From a checkpoint of a small transformer trained on Wikipedia.
Size: width 128, 4 heads of 32, MLP 256 bilinear, vocabulary 5216.
Architecture: rotary positions, capped logits.
Training: a variant of Adam for these matrices, 92M tokens, 5610 steps.
Each number is 500 + 40 x the weight over its row's rms, rounded and kept within 0 to 999. Layers, rows and columns count from 0. Numbers have three digits each. The size before them is the row's rms in percent of the matrix's.

# layer 4 MLP gate, 256x128, rms 0.099, rows 33-169, columns 96-127
105:565524515484474508519582453492543456523496505452577488499485492504527468573528539492468496489450
100:470519514421506492519501525457477552550506456432492503497533501484492470519421415432448553574527
105:496464479494493532560482559472435459603491493489453520533535467478458605530468440539478493498484
099:500561487515482480444456489459491619532488479529502464457441420504522525520526601504527411469482
105:467498544580482442575503500560471498492472541520520534470543484430538495601530524451470438474498
092:607523488574549492512486503473481494484566522528500477502493469501529522430496511446572485500439
104:521509515462514472501485595481479521465463531574484536460544419519487489433479542513398483488437
105:479458450540462510512518511505606563522484522497488492520495529564515478549472444494462483526493
100:520520455436495588512483550509562473516446434549515580512470478463482461525464513541501579552435
090:510520501427534478558535484473513540511467429546491551528500426516524491613523559512449561562546
103:520513545542509577538501451511485480476505539531490463513537464549508471515468522462563538512430
101:512476493445462532504457480462448480487508496487558500475572513452506541563542441517427536519425
101:457505486453493483565550455523465474479524468531477571514518507442527539487543494467513446406449
104:476534437519528445474537513517527536516583469444512499538454494534492496463511467583507463544529
105:490514551497515492536475506459462465504589507506473524509432468510532611481505441498479490469409
094:554508500501452455531557560472516527497517564467424516523552591423513523575564465541556511440474
101:423525476448480514521437572492542447506551533542514450471568489501552576519505556480541510557613
103:538453457456525450501456564497464478459479522388491424489573475477467520472498400460460496578467
100:477525498524542549447468531569478510518543499436453507571522496492486458470512517437563506578435
096:478516365459470472523471587512479459467557474498539490511512501471499526501518428558509478557461
103:505532518477522519504478442520436478505528532529466495557448515513527497503510535461488489480544
093:549476515456422571543555511552610447480504505524556473488450477500463520583463440553511531503480
099:448520536479516448517429492549525460465517485488470666524569511503515480400500577453531536513549
094:492488436515633468471514523562547536500501494533503504520474585464570490456523482515487450509527
096:556505534511545485545499411515538474466557485566487488472490504503478519499495557490500516534500
100:466484465534421539537527558446450544473500492487454499554492493482502455432490585473489484411520
103:499479524497493483511476430536534478426505465554547549605443534416522537486539481548549562478490
101:491483471548507450504632515523442460506497509437510542480453522557471511411477479477492482474427
100:480481493475424590577541439536519481434453534475491536546503509526490466523488551445460561528501
101:548512495536565474588501525573505454480475511503474480491512535515517515515512486508500570468483
098:564463554588488442497471474461471525445532534520379447564452508585511488478463557522552528422577
100:494532425527511494467569550501442413481528545536525414460520489555490547462504519488506476475564
104:440547527554531558438471481476490458521576520594547528500496502560559510519486418472534507452505
105:510546544514475437456485366494430404486495543550507524440470473482475434487492521518470538499477
094:607542501548416473508479567501506548496507615545505484516475497495513509516453472499422474510486
108:495453487462517486540545375461519440508451521478520518501366568518495443502492499517496487545467
100:524494494528555474474535467522452506452488480538419437520540476522478556481582462467454480526526
095:410617533430491522482490502503557557506501482474544578530500509523472492527450556409512563463459
101:530488497565551519524467523450530505513442471491441466556528526465478451547527552562500507513548
100:539475485539411425499533487439527489428493488550483471518492489479472529506447477487541470552434
092:508439426485499510480547535509500491414530512545456518510537574472490473451518488449568455464531
095:471523520506489555526545397459544545510550485508474491415508521466543496497488471594500531448499
107:538456453506500459471534605467519504426527553530428529436516509507540481488461561466501481519517
100:519536556450537522528550512461532482506477469410535483457461525582506441531526473525456537464536
104:506501485476492434537493532575497413479557572534534475422505481504519523535527529509528497476504
095:523546497498487533548494510495527490523557495473468502512535490600467475501531467428547545543427
102:440498483507500511530508467520528428452422475507493462575515521410537524503552484529533502591484
099:615518520500528508474516480539541425442498532557509536454456451529488467531532487479519499546483
099:474522478497476543420627509539508579512465494469532496456491521498447527497561487499419502524555
103:513515462466520445511461459557543516555519529465529456503484555481490482550432526528563563459500
093:499508515486456465534560438479562514485439537527467456500473377498474497527535455508438484485504
104:532527555523482508507511496509481404546481569545438527458554430488450424412496520517432540585499
104:459461515509521481567485574455496457513557423548476469502537439476509446484499544477489513462534
105:545510564486496513529479434542460569538542488475579505498546558542526464566493516577441492542497
086:503384459450499514481494471446530582479500454504455445446477491521538531538502478507518502498442
099:505525450530546518499483512502546482523513538530555563526533529492525512515492470452567452496554
093:505460354482527459517546583600520479449506470482525517443550513510500540479530482446594504504445
100:525506503499497538520403517490499532455508501464544558495475475497421528544444490440517522557555
097:525529513480579435544516492519505488480512540604456482525478465496485533518499501484494539534463
103:521498476568517499463521530479553513548526535591523569459511468548536486521603453518532489564501
096:436490505450525521541502521502500540513477554396524457453537524503452529546501478521455520493485
103:512531487575457554537512451468452560437504572475470487513556483496534557511485492480481499449483
105:543537557529454470471504463457512490509502513567446470493528457532446532499514436462488474510553
096:543457481470520541480500482538564544491469549513516541469456508448517472484539442471498467427436
104:438525560560468509556504565470505519518527513492478514480462490539536440524569460477543483513554
105:538521496526552487534510511562522517504467510492541428564451538499500555526472582543508476458582
099:447500518555489520546425452461468548491487548482452448429543480546437466442465541466551503560516
106:469529494480483523527426499534477472490497603507549505469545498509509456436504523473543476512427
099:480544502464514556479445517541463534479481475535469475483474527523534429512517586472559484495510
098:476508438545539507525473467503558461482466499512468436439542475596488492469561517495515457423490
099:479475462519499469541524454573511473536513509464585471478527443485535487507446515505528554549505
104:498472518494493557518564512530567481447417550586503453490491418525566464461458551508482430496515
107:543482518530518561446519483498381464471484552474498526542563440525521500500456515558508544472553
103:469447463475537470446495563465503571459446507477446416448477522526576511551555475483512445489517
102:488540537533487482452502376486481496542538509485484455475501451461471514478539451536512534405474
097:521521420535540500497494496527484530510507550450510464522562487487509516530462488457482437535505
100:486465487524428523512493471498557538556511533541571519545506537535493530467434480554584505511511
100:482482489526507487491565484541485548488496491461525492558467544469542446531554495427473455532555
103:516541481514493523515478545593508577577580476518511537516512500496424574491503529485527540526511
098:502508492489539536551484421468515453476508506530473475442447517512432551496498551494490452461503
097:561494461512524540519410479489512455535424550472486562463460516459413486503541475440458513482511
103:506459481456541452465600512460504453425488505520464477425482542506446468589495452497448508470567
098:508494472533473498510488572486541502551536570560406525466469404546596480516636458496492480533616
104:443539532568542535485517512404434530478546505514476449506451519482468473570406563492526492576519
095:514469485401509524492533474461466565461464512499482482456508472554501473589528506595416500482485
101:446496500442503533543549483499501445551546473592494538506459565486458531491547483540507500423527
101:521526482485486498530449551551519447544468544463539486487546476460465525510551515534552472476545
097:562462487627548527510482545508491460576488589527452463537540490471468438453518460497499500462564
097:541524483561526419516391481455461460519466496472459519463491521491478431516505481445502509508515
097:457520571555538477495408522498622612491583457516440465538543520572489590471458535510468534451522
103:520520520511526523500456525555446538485548568482495473523498562548562557363515481421518512525529
099:482427476526543557513583517513578484533563405488462537505537535480470480527523495519507509515565
097:528455474465519404458459543532472546547511453518449537512535456519599497467488476416519426471438
099:480465562479541453541519501544527447540531497523546412551534502507487510544478547521404501476516
103:567485517537476458526474542460539474498508532561441569469525512469423519475501524486491483584478
098:436469454477436515461521503444456499477473507422543505502539432487475535550430535541476512516470
115:456495424489516502489542575535470461449486483442540507513391541534496508444452518527454541472492
101:470487517576471541534500509467472587500445535531536486454467490516460417520562526511556521498450
096:450471485494516511545496482552482576492505490485532480467522503512507475442490478527517484453533
099:527496462558456587456521481464474535512505557432514506569482495518461489494514492472467508520473
102:451492515479567496522539479577588448512539488493545439514473542477492537572533504473549523600505
098:501484529493490482540601491566502523463565467415526553461543526479513503581473499520537529539504
103:534507554514523509418460487460478427473507429487505536536539501523425501532496430444532525479484
094:515444428532490527530513510477450519507523565579442490497535551550503506546447504497515524512520
094:482493435565483463501436522561526433523548516480547556505485481463568512501481555551466471470510
106:546471449556453467499466574526479515527534447493517509525563464437477481480513470475512536522517
095:589456505491537545520500561532575564516503569422466524498462470551523474607498504535450475530498
096:544469482409493428549477496527498473459487472559513484490603509467517557404520478494585510483438
100:546482479466484460492572536513518495532580439510423518465501490468533454518517467540521523484483
108:517492534445581511507531459489527514544537517468536492480490505524534507547498567509525478494493
097:530439448635433482468489472445526449551508485484523524442500524517497555507514556493500405509505
099:421467431519530500512544562490498510493464431521504423573494489528547505423505534521422503531523
099:535516551474540443567408491440566456581517501460408480472525438533538553505607481453528520516521
092:478525502496548505484554455480425514454499509495440463476510487482557479463522458458457502496553
102:477536446461528481482466472499525467471493446462537471525521475531481488467539471450457480479506
095:494530449451457490440561562506515474564449518467495500451448501531534477480404531503501522490478
101:572519517495521532502453571522543460520529514518493527533466511548558503466484497573497509498552
103:546582548505469495476557513540475491492433525539469526483464463501510436543470490550539509500485
102:563502500542549508499473543527491444557521533500456496471510540507513464492547562517571454502467
099:519463555514455505568461465472533483447482521501523519493509518408511477413495545565459549442472
100:564526467550543405475438570477519499544490549471417521554515549545424504523586484501542528561534
101:485479506428530512494479440562509420454496499432451573532492490474501488518526476535446548524479
094:463533513553539539487501512415441469475522514514451460459500422578495437502473528470531517475490
093:611514496503539468503545445480503530489499482462515452442561499459471441533568488450516474526501
104:487527500509472513487476509554499470543566555495504494532421520511450530495568541495490495429501
094:537453451522499544525513580468550474510475474504415486523491437544459563501562516532493485509528
100:400554542486494497475455450491471483560562527522464504516439509572503585473475511445584519559510
098:533479497508435477536553497433469490501545549511459508531522526462525516478490478554492513471426
103:515508511470519523494548528586434466480520445512496430516515432496492482517550470495577512422532
095:486466542520466494438560466459474503480566508572541552400534472535555481521542509495531508487513
098:506499471506554440511477544523450522581570549506450419527475457540539562508525524533511461448516
100:552487486529388485504525463488562501515495510467469521464529449466505591451461448503498523518456
100:531492552500474490581549541447484522487507465468505544443479479628455505518574543518499534499465
105:553488472503487507495525542458444517478520492483507560489537442565606478478485497545457476503558
104:461521501501494542434502494506504475519522457470530527452498521534503512519469471493476461451472
107:478467525485586457551484445459516383508511541440526486457481471514451431508487437547457515542444
098:453528474508469511510502505460520505456454496535463521513447516537497520446565498424462534501509
# layer 4 MLP up, 256x128, rms 0.0993, rows 33-169, columns 96-127
108:546537510574500527495583438488485490440551507515458543489491545501522492493442487531471500491552
099:472521463480503504512491494559528529488484528437527475647488522494395538465493527569480453452545
105:490470524492492563603489484477510542474554518536528492537513465485531526460546516543492609517544
103:482504547483480557478563432477464552456484441545534455548474506485513488574495504574451513448414
105:451516509556564498487528600535467547404527521491471531482514559502498501603527446497446453460660
087:473600566454551522534473459527503544519505492497502437514492567510503474517523530475541530520437
101:510513461525517480544514513538422500458485470581500480492462448502448559388569432495505518517457
103:522530458526536514486460480503551359482481472509583477523565473458473546413505522532519508460512
100:474510542542558431543432508415545489437537493463503477530537475515473611469456502512530483469495
094:534510479572547426481498542494440493526479472566455477466505442451495508422495538467430509547485
100:501507453536547564514566505475525478504499510588577493483516548479511473495567491523588525470519
103:532494490473495499479411481489442460530504458540499525439457488546430546552462448454496503529463
101:493501496461590481501486462546427441506493490555508533549525422533483474519494535592460504518548
105:465516514445540469459573475478527521514524445465514547526502463512487515438425512529481528579515
100:512469498404485400543485488508510469472486511508470570512523482546540573533459504419458454594418
097:581472451514514471555566599473516521483462457487536502490545469491511507525415506532522487525422
099:496484538538391483519543494471493511426482543504492455442512508445501543567451452455425502497486
106:446517502491495500444453487449470481443466469560496486512489478438461504470497486508520515471498
098:553575498467483495510504433482533556514423439461499521480495567413504453475469533508448536520501
095:493545511580494470437422573517491501519499498550530487499497509436510539519487543555432543508520
104:440504470521496504534517534558512446572559559469445467528469569500426493453509528507494514611513
090:552455523580537519551515484517522500434544550522470512546512433503567511552540492516525466462476
097:448490520487546457474532509498466559474494519493474460424512485528459494539553504480433468560475
095:450521534521517449459475480529488433457543468541450506462487470463482461484528498529526556538553
099:443525493431521457467469529507462560537465464547552455522456530523551519465517507443548548442458
100:516541502539584537468525490466507480403497501498499432486474520479467514491507439488476556514517
098:415528556499484498516507430442510527454483502491522430467569460515483518463489520452447551454512
097:493510511523550440530496442517504450497463501484434488451536571457507471466544469432591489430475
098:539512538519414515480498519511551586552480475497500440516544528446455504547432536488483543505534
101:448483491472523522458532507462543487524489528543470459521499520479417521565491476576479515523523
091:444437480493561525501477508483477519502515511531515478452564493443543527459532484445465485515469
097:521508536533547494483573488502449528452526568533491531487578450440512452452497489476507546504553
103:487515475514496491566505528501615418536512420549498525491477477472442486493549514498545456470511
103:552466481529466540472452445507570494450512456509538455588477473500528445503505472480449529412462
093:453601534498459540462463497463541492486493516510488539478546499542462468568516496417525521478518
112:500503483517487468552532486535473544470485489539470464465505490480457495498489506442538451472494
103:538482460494549462492555503487555455517561466564576505493515466528551457470385517596594556502522
098:497524572517441553415487512505562450545488491453504539539530463504450520488512506461514477621494
103:474512482446534486460495625468519471441467458482487590533573466530524490545581534566525510517523
102:488528455453506518517462533572501557515515373520527523561524518510478523478494596517540557466547
101:414459531481531552516545512544466499543465520470528527490512556523441496485547482552482488485427
101:557480521531520417485552437487591534526575463529440465492497513539515458512530528471529541463577
105:486466453558521522523538519547483521460444496502504476599520513513521530474516445453459470539493
100:518477493454486416491510512512545474490490493443491542420497419456472518546503488565473548532481
104:524444482486526497465591461463459472607479514537541482559594431493496481523502476600493489502447
097:488495549399521455505542505532521442527513501507519525486538491510496486473509430475521494538551
099:474491523476464563488523519531475426507443490521502444461520508517473452537461436450455521496444
092:523552498505489530477454471502478536414555455473487481433506444459468460472460549533384486453471
102:456525470456480594493532537562467532477466497458481462462441515494503457541474549433516545403460
108:514526471489490563493483490471520480504531495434508467448536474500389542485519471507455574533457
097:507559542508481617439475496485519535589526525504533512553470599527494496465493484517467607524493
102:447491529530472527480472555536473511508474524504440543510563399511548487447497507541532495433494
104:515500486509520468489488435534443454491485434442487486504503487532516452411509454418445474491505
106:458472470506558531479450527480501492483494473506521532542538519486467537442614447551499549477584
089:465481453440485479468426527538572501471515512494453457492480561463433533529471474512494512451479
103:558451481513393499537462452557510466474454488479528533519527506549449510453481524489501505485495
094:480474444502495418507480555498541493520471538390568494511511479555480501478480431511500453507398
097:548456482476484474504508465513483512505517545480521459461465481561420507551509502566477466528541
094:464418503552454504471553479511469487510500480446420484457506493493512510520533464463514506594476
103:549510485393457501479416476492481465512467458513470472452497522564518436420434469521481570563538
097:467464451523541430508557562515461444555520485558603493491470468500482477497520561471506531511495
101:480549476491439543537481461441454555524426539472442506401532499495493508526457482471411477497477
101:443504499546452556486457553510542522510545493518515534510471469470461513582522526483469532471491
097:481517472500419429468560523516512488500569486518418484496523516563562515458498481464535533563550
101:493521574458487493522465531426462520443452495502505483483518486556447447526558448548480525457428
106:529520514514484561501483473452475428503491504450464490488530495516540506429422440545499553520532
099:528528547541538487528479554471469481524502495499521420501466514424500483495449474482599471487537
106:536565567548491408506433535490472545537537512488554538476507452456496423435525532447580496479495
099:466465495505518555499474501508485532542507541452489495483551515508428459489459516509531541498491
099:554486544458498529491489492565569487503492529508521532562588533433534466469470533500522502438545
097:523460496545486478473544451498547512467449497523470436464539445508570463529470527454441444474521
101:485515528444442463524550544479501474474513480510499510560487463538564390481452559443509451528480
105:531525520509424429562453534531520500503580519566533465428468518506403524484466457527511520548496
104:553475426545538416520547464517512482508440442502465480485502494455503496484462445476486544403440
097:535517521546470498520479558507550547573471475462527456491506525521472491565459526431617503459567
099:502500480511455576470471489440477534619500492452514449528519462512477481490494495551441467556466
103:488495466495515423496519551490472456577526513570421514438444515511430461516539542496487493489502
099:520468516499460457505559481451484475552511515478533566481466494566505471475510498440499430547484
097:490476494515524511516405524490562480487551522500470473526549418546467600523467487440437447627517
098:495534485502493531518506474540439471516447521544527541463483442475476412497501476489419527481479
099:494511500497568554450567501489543486440501491527510486456545513474512570500488474521465584457464
102:459518541486468522552505453470555456433456470513485438499419529435480441465594497530472532492533
100:553534475479563515378447490511490495533491508552425516492520426482552478489600521547482465442507
099:517524474543496553519485533493529527507520401455549488525506514527497516471498478467536559528508
095:450513507496516538452498519550468521489502510496531530531457495472543478455524475525470493535507
099:516540499486490472440451570543419510511433502518469510521444476523499478401513526539550517522567
101:472479549475524516587494472508506512504543456460493558566561513564518454465445553488502512504542
100:532518488501447507483480495560463446510516517490474525523474583436472467496492419498567504527497
101:431488515438473527516496459543523516595532492510508535552574568412504514471503464555557390468515
101:479534480505536548448507509488529500465484519577468493448573516507499558516531536579561565452496
100:486459544494519521539506562435434499513503490575489533555433434500510479500523493605441528544481
101:472508511514456582575408568499469577482454408478518524497474562597456458511531528457534536557504
099:485496534487521477456468485501522563589528479479567573508442450511459469473498470474528460516490
101:468545501447525528492484543488541481503463447579486483480408483539478483527505525482527564482514
102:458520531535464530511443491459477526500460552464473499492565387456481525515504507551557434499431
099:503516549496489422495510444473493533538517547530403490498495439476468531459425471551503467479527
112:507500521494516476567534500537560486442538444511535518413627525438470444494490476488436520461508
098:491522553500592521504453472519494459528451432497466545535496490550495450477575556524507486562510
099:502480524548511488483520568538472489547508557459449519551481556552535522469428525481539519484481
098:518552478507471576560515573547492515544440535530534504490534571524463460532492596474516536502513
101:432500528553481464490486520530470568454549509474513558488521483511529504546518479617484583518490
100:532509519468534572561420500462486481611445499563489428439465456456536460521532484464502517537419
105:551478467544529517461461526529487513490476563507402495454465550476566515458465478493494475505541
097:437524516487406490504410497445458507539496529466484515546545526527537489502470517508498469406558
096:502516476465460527466488503413472553469478446485457469537468454545530479473500537502502498531508
104:528471542553494485581479469582549482492514460528456551506521521490549524515521516490520436466561
094:534534475442501530517503464494595536551411537458526473449456419481563551570527458530448475475478
100:538494526521517542503527486480389445499591531496491454448441491566430456466532527494483444487449
099:542534442476495480533440500651486446547478520521473532439506544468484468468410511543526464495441
105:482468512498490527517455506451476542493493525527500493531513456534437531506465546448522536502528
095:500492546510442539547565498457530479522454550455547464490543583448468504578570493534476575485600
098:538535551532501454520547513498471591480476550523488490420412520430499440530516535464523529520499
097:516519541527540578541469478422429498498504533484506500483522523485420495470463535524417552436546
085:484581506488472511534512532427534527518468489424457422506518514443506485533501471519435559532492
102:529523481502452510496481517487470453537481450500395460509524437465426443490476486541551514529522
095:460507505487480426517524560490511521466485557510495431508440553572505566531495454500440536428531
100:486487494520497543537495459432395521495524507499503469478500501457505409453495456430525472506493
107:451567571514551505561542452478454569545490535518455454462422438513528484539505537503508467504472
100:504507494503550514542533514501541493461460487487451420490493541523537518505442418528494421538450
103:545443482486516468518515563507488454516481545584460514547512509601547507538500501447502521557517
101:459543483529481555519457521548534427517514440494489554450515526455501514482471566511506476430472
107:452466464527527498563579514558454539475499459472517471488525480482550528440400477522498563514503
093:524518538536454524500454483484462523602496471450453470535440467480482436497550570537519551524529
092:515549508507545462470510515457492465485537503540485440435531455453530481465467578459605475511550
103:532508491543551484545479529484407506490488468455539455532536475481472523468498475466468566459511
094:506485483497585478485527533486422512467488532486533476490453543545473430503474466455419481476458
096:506445507538580467504498581467537474437460468513493538605487524467570529491447418504531404482490
098:493537498518538395418505475524517448514491416469538537524486511566467511488522540522524429538448
100:456533456568428533543558533508550579441501544546494503468523477516538501501484462483511493602455
097:496521506512514471538469469484454516449500516515440466540534544437570494498593484524529530456538
099:480464538537554474518470473451500551532462529453509472464530460541538446455458475520470506498520
103:535476461482452466490456514473574532472523478530506500533510425585503483541392464521479519555473
099:453537487527499484493440508457526414446512552423435446503462482604491520443476499482528435523516
103:447492490497476464515540577548513505527490495480577476454464477432435497545508510466517494572475
105:492560516546519527525579433575521519479475531520494518540419508499500499482498563501429461556550
106:613466479477495447412496501467446511499504504447492449540442583542545496558528523566561502442573
101:554515478536451543465496509534531476463477505418538489518466508437466542479477572505473542512530
# layer 4 MLP down (transposed), 256x128, rms 0.0925, rows 33-169, columns 96-127
102:567511526526469427468542533490473528536496479474501541502498467548510467476475406498506427556527
101:441540446488558435475536461519481587509478454466448487435494480541529460541525428416508561476436
109:473566525467552502442497535539445508536456456474519535492521534505461399511521535450509480470501
099:511649597523558533487441458443495548473548461487442476499535501523527522485437506481544430534511
101:524480533484507499560474546535517501523459416445426485425463476401538531532478520517420487488533
095:449439474432494521450434477514516482524466473480528517539514561532492491543556528549437543473480
105:458495470550522430387488512467424501441516458508531453465535467507510518512503454480455529501459
104:518414534459475498466508483473424486492515516425529518518479511415533510513464553579571440523508
099:466364448418475519490523509520430465547496486491508506540467495519410510510453520509549464536519
095:450479459402565557487485477517523524550513463452540530553498533439503480485459556504552490470462
101:569535491460457563497456421502484510583506515503503509532461520530491440535524582464391518466482
103:500590516503512369530478478540541518509458518510487481504498510505498466469523463528543482536540
101:486466570558495477498556508525504431520480503458476446546461503478449479444456429389484495573563
102:491526523500452522454440499577451508501479487456533492442493515513436507455549513522541463536498
105:439498530455435446447519514516527508484526507497428476546503459487458599440513508495506462463415
096:467526505434496540527454515530593475491472518430470496504534462519485545488568522466492517479490
098:500560538582497449522484434564532471518474441464506446511518543463535494450505535545497461463498
100:408586522532469485507541495487488522478457498530509540565490538432511484459488488428419518555396
098:541491477537522410567442477417464517496398539494505497510467479478549513493506513513491531436426
098:544471479522496448508542449493539507481461427515446529492545502463582525542470402454540526485484
104:478556462529496503520450489514515493463459542507541518459488436532511502495505492483457538471504
093:429508561432482516498569501439544525524501480468503465475532511472512485526490530494459549465532
098:492539557536525560507495506550508525453488496393559512526511487485548528456453526442429562484484
098:429426473524512495526527465511515553511528452535441477483508453525447469512508498522493575492538
096:511369469525489435478540544520514463485517528407432534516500423562474452529576480442515517527517
099:540411546432534521426464452505491506422567514479505528536503525516582479564513462501439512519529
102:519483419489531534464479505453481520475469498509459514459527488560442524582523508558498462517513
097:532587524580519483548479444472533507509551414439448535454509506449484508453484458569518492526464
098:491459486510488496476505516507481496487570497546387483496451484442545640407499463530566513487475
100:483395487556492479563542476485457483478450516535536487463486459452513503510563449544451498445468
095:492483435537498522477443521471456496442482505550420498542561541512517507481458546481505457421511
098:461469489561428485489509454493487487486435481482508466465537436476536540494453527483469540491523
103:503376532453489457525514567564502504513457494491547536460514465525420514443477496486541484524431
105:533527506461489486482487464468474525448509553491463498400453494442425498512590483566497454520456
093:483601516527546502494460473522467429512510508513485500519501526503490517517549530501567424579507
108:480475470507402485532489467539570445466498554501461451530397581492500527490512561453592499509503
099:550442522532522471506491430500489450446465459520513547494476522512454528519501482520447508531440
101:512528533486537469547474522502469483436470493541501468484578508472415528467441522513487451454513
099:496553522450450491521511542424491502528554471466447489484450474574527480448442442470467513490409
099:503444580539517599457528423552473443512409473480505517509490495489554564446464535566504554449564
100:439468557498451523503509489382516542551533507457553491523454494498461526575534552529507511539476
098:394463520519500566503485544485484513484430471441494525447540511503509560443455458574486487538568
104:410577462536497468511442486499503448461531528496551402500504507524491546442506459459503529503507
104:469401481477474554423486520517482578559518533515522479490495535487458539465545570509536489525468
104:551621487546585467449529499497514535550553486466462571430562453522525478518512466484589494396471
098:471520539528479466516514497539448510471496486449455508525438521493532407523550583490426493489528
103:595419434498568544534434503501501512508485505504495483473504518542541434459506535558524502533500
094:564472492478413483556488511423479534522515437516527434585523525502486456494464469545442482483485
099:521609583521545498473513534510572488513497494521476521539523505480451534543577485605489458563474
104:469477478501525541498475528492510430490514514529466498528541527499496518546468483430518462548551
098:535495500579484517484484492515434488477470519469521494456497592491557443466510496460484503533478
102:490511510538424528546555463528469540519511505489519508517555537435414529525536514452515501530512
103:548500550449516498443602531539578431489411536445543489495521539514496569489464506518468541570563
100:509576532536455466499457471538481478495464535493482507547563546535480471478509536514517561434478
094:500663551441498503496527502511525468503491503451471471494535500520391535487520489506524479483462
102:488532481459395449542468569591484501535503507522504534448522475411398500400541468525548539437568
098:464658562473496520467444479505506490532446514491497509474479417536534497489436506476438457517466
100:516437462465468441466470452492491495502518487525490487490529489559536518459553513460519529504554
097:511555488463545561482503488448495492489522506505541530441509531490509584490500455448500470437512
103:547442486520526431522622468551474514439512514451457548493485534491427523484492456485524521507484
097:456436518508509549561471474498513556484446406450488488541519506531525482553521505514430531533513
097:473613548505490444524525504474468496500480488536480566508450492518529473461471484480514521486566
102:498448488460539509555485425453512432554530482499468495465533469580542455420524508489564524531537
101:506317472440525449509476466497485505479489451517441463496476496540471522516554536387502467540553
104:558420529456482448492559569482495456510442519504549491462554475465427533508506517542419516465497
106:505500515516487492483494398515456567435490524491509518457461426571506521472426482413559470496497
098:543502468507527472495481474555513437562526477471527520545428486515527492542584475482503491502524
103:525461495595531555522467469479521402532517441477526465491505558498478529548430480487489497485574
099:578557503507488456442415509527512491502452562526500469473532471455472553518461502459466520480551
100:432496452531506510543490505491430482472542584443476413467501537451421511423546531457515467519542
098:477421528530502547527524479556518590463498499515482502576571514520607459519489497502517499535502
103:438649523498489507571524466511585504442447534508515500522453492463601458448487488524543529522468
102:440477476443458443460489503489536541498517472548510446489484499526475532528469455457528471452437
100:508569464495555450510531530456496559441479493443469488464489518512424507457533467516505528493488
100:443522503453501507506475482533495476446435527561460508476539530433500493506554504475464499595493
102:538414543506430446460481472538495454453510437452505448492472495492505544501467486523448512422507
102:535525485504509501519415449517544452527521528506438531524552541533495524485508553538571481534586
099:480603487457563520476467507429509541460486522530471506564486412511427549540466561475516462482463
102:448488499518498482587581527485525475553478570465484521444463503506463501493447453537574469525451
099:491621460453585513495447474400472504436512487492512489484511454615468515480493493472535462409522
098:436466495500526549516534466440551529405555479479516539477492483567448553493436541491472509512466
102:569407482524473549556586530535549564526526477523487465555575479544519480406590484457497523525461
094:538554568551478508552568559482496475485436493450536501519500479514459529502420437497481479563497
101:534714527526479486544423558502529525511525488468482511443498492503497520452554502566530538523545
097:516586533465542534512574428440482519493523516507529619502578546434444543494457510492522506573468
100:491489524557543490505469463519479501580516525535546434465536489474542523512517546530546521530499
101:567349475583481488528540486467464523484504514598449537537525502464496552535434539437455456441454
097:500466486442466518578503506444539463538490522478544562520584561485436479484566495488458466566555
099:453415464550468496520433485496512449526483516478564537465501493473449529516531511454539521524549
100:482500458514522484526388490480433495510507578494501488528398482524474486507385557512478461498461
100:522461497510486536445458502572438432514472542496429529574534470433529497421445528439506486481539
097:464443525507540400528619530526492502521519502479476458529475523478493486570531452442531493542496
097:564478508459432458547524489519476529545533481483554515505497514508551534523522496521503466520529
099:501559465570524403513507453484457532501538509541489550491516549509549485519552437476589501516460
097:453590541503471521511465470594481527509546527511576522513528503500520555539487502466474503525480
100:511407469591527431469467571490453503459505481487509461411574490505515470544512493454523532453493
109:541382500525577501473580423548495471511505518547503531423544470400446457457435456501498484495566
098:487485509483512465443567494473436446615505503492511483579461518454474415441532473527482451517476
101:465568463547509481518441544592493506515431589458491529456488523563531558421491457479600489471505
101:467474521471497492536491546561447585506407502501501547513509462467471564542491497515519508513496
106:480611476562470498557550434414395523470447519470563450542494510474504514442437440450496464546435
100:511367458491490504537441462469475469450530466524440448557565490505547546551531424480522465538563
103:524469489483539536497541479414507486489464447494587471511593469510534440454583496500538512530412
099:424607521521513494512484534467550487532478546416460520498478519536502487452475463471540466475551
096:482459431555458533495442505547502508516540489566433493464530514536559458426514533483465443437562
105:460499443471528480436456524488500529519516557525519532507421510493428579513514503541466466519482
095:473477540501438522526490485432514439500435486456561491495547427472512528476521535518412511413478
101:528527462463536483498546552477466456485460478535527472538527506485492525482529518503528473484502
102:506516475420543495479549455565458507432448520488464511473486527503560494537551523541477534481514
101:533373438536539576516448567475534548563471549470527530474478479536467418447486545488477525483558
100:500484530479458511531515510519496507539497506422537403464534546438491508563607490510473535452524
098:470496494526576544489485580493437513597500460500426534539531504523442463437484509508483526602491
100:474463466484540459574430519485539562544475451477487529498501503463550542519518546512530445482452
100:473638557492504583508430553476503518539527476484477503538495516461546422524492504471494505514588
103:455487472539482550538528507464522536464541479497509534538454529552561452503423491447483567466468
095:508462506554512441496548534512507549508466482465503480515514441536471519504399520495523471411428
102:512500432520455478504447480462450431463507526528558506531534490530484528435508482542493473479483
103:467494526467489555487555500515577467525501430542613433553505563490511468464541444536469471515584
101:410517476484476448531544561545462426542499505523491472525472465476462423507491513464446501484469
101:480351457486512478488461548511452497446383497543478529515505519521559434475514552526478510450485
101:512456427488496535500491513530503542412531516550539486476464519473504487486485502473475436486413
103:425522498456506577532447470529542419538453552538387503461523524438517489532524469508543471457549
099:499572488524534546498498455485541614502446561502470473547453516541605439543509471508497459516559
091:556536521530567512467543480522548549498482463439575509539511472533483441519512539533507460556513
104:552462531456453464510480499514466543535463449565546535532485451494536544525462464550471433520465
097:513517488525517471514431533495463483506501498519527489581491463490508641478479492482429543551487
099:497293473506542491487563514500536531488486527545487530460468503453579473521562532571448520490525
098:481401557540499518498517475467548482521578498523505497531487476462538504553552437495480456465483
097:535442454483549506477430507542506459451512409416452441477484444492523444530480499487519515451487
096:512374503567543464526366499468496501531517493456470513479498528517459527516553521490538515539495
096:464561474527493517499520486473501488488511544530501451416450465488504576505498515531477441500452
101:460565480515504497444474490562530446455545402539488469470489524523450529533517477515459458504512
095:532574475493428472491499442459577473481514424540467508503549502528527527519442481512499497554479
103:447355561483505514531563505490499559580508524466529470474520444449525426500451482520461473531454
102:532548504525527494433514572484540497502526493446491570503529455597560430458505506485533553520530
106:481544493488523437473518407529557476470536489490548535466535497538551506505476451466496494478504
101:428475510504460471433504465432517461482523495522542551443501450450553528492419538560526455487549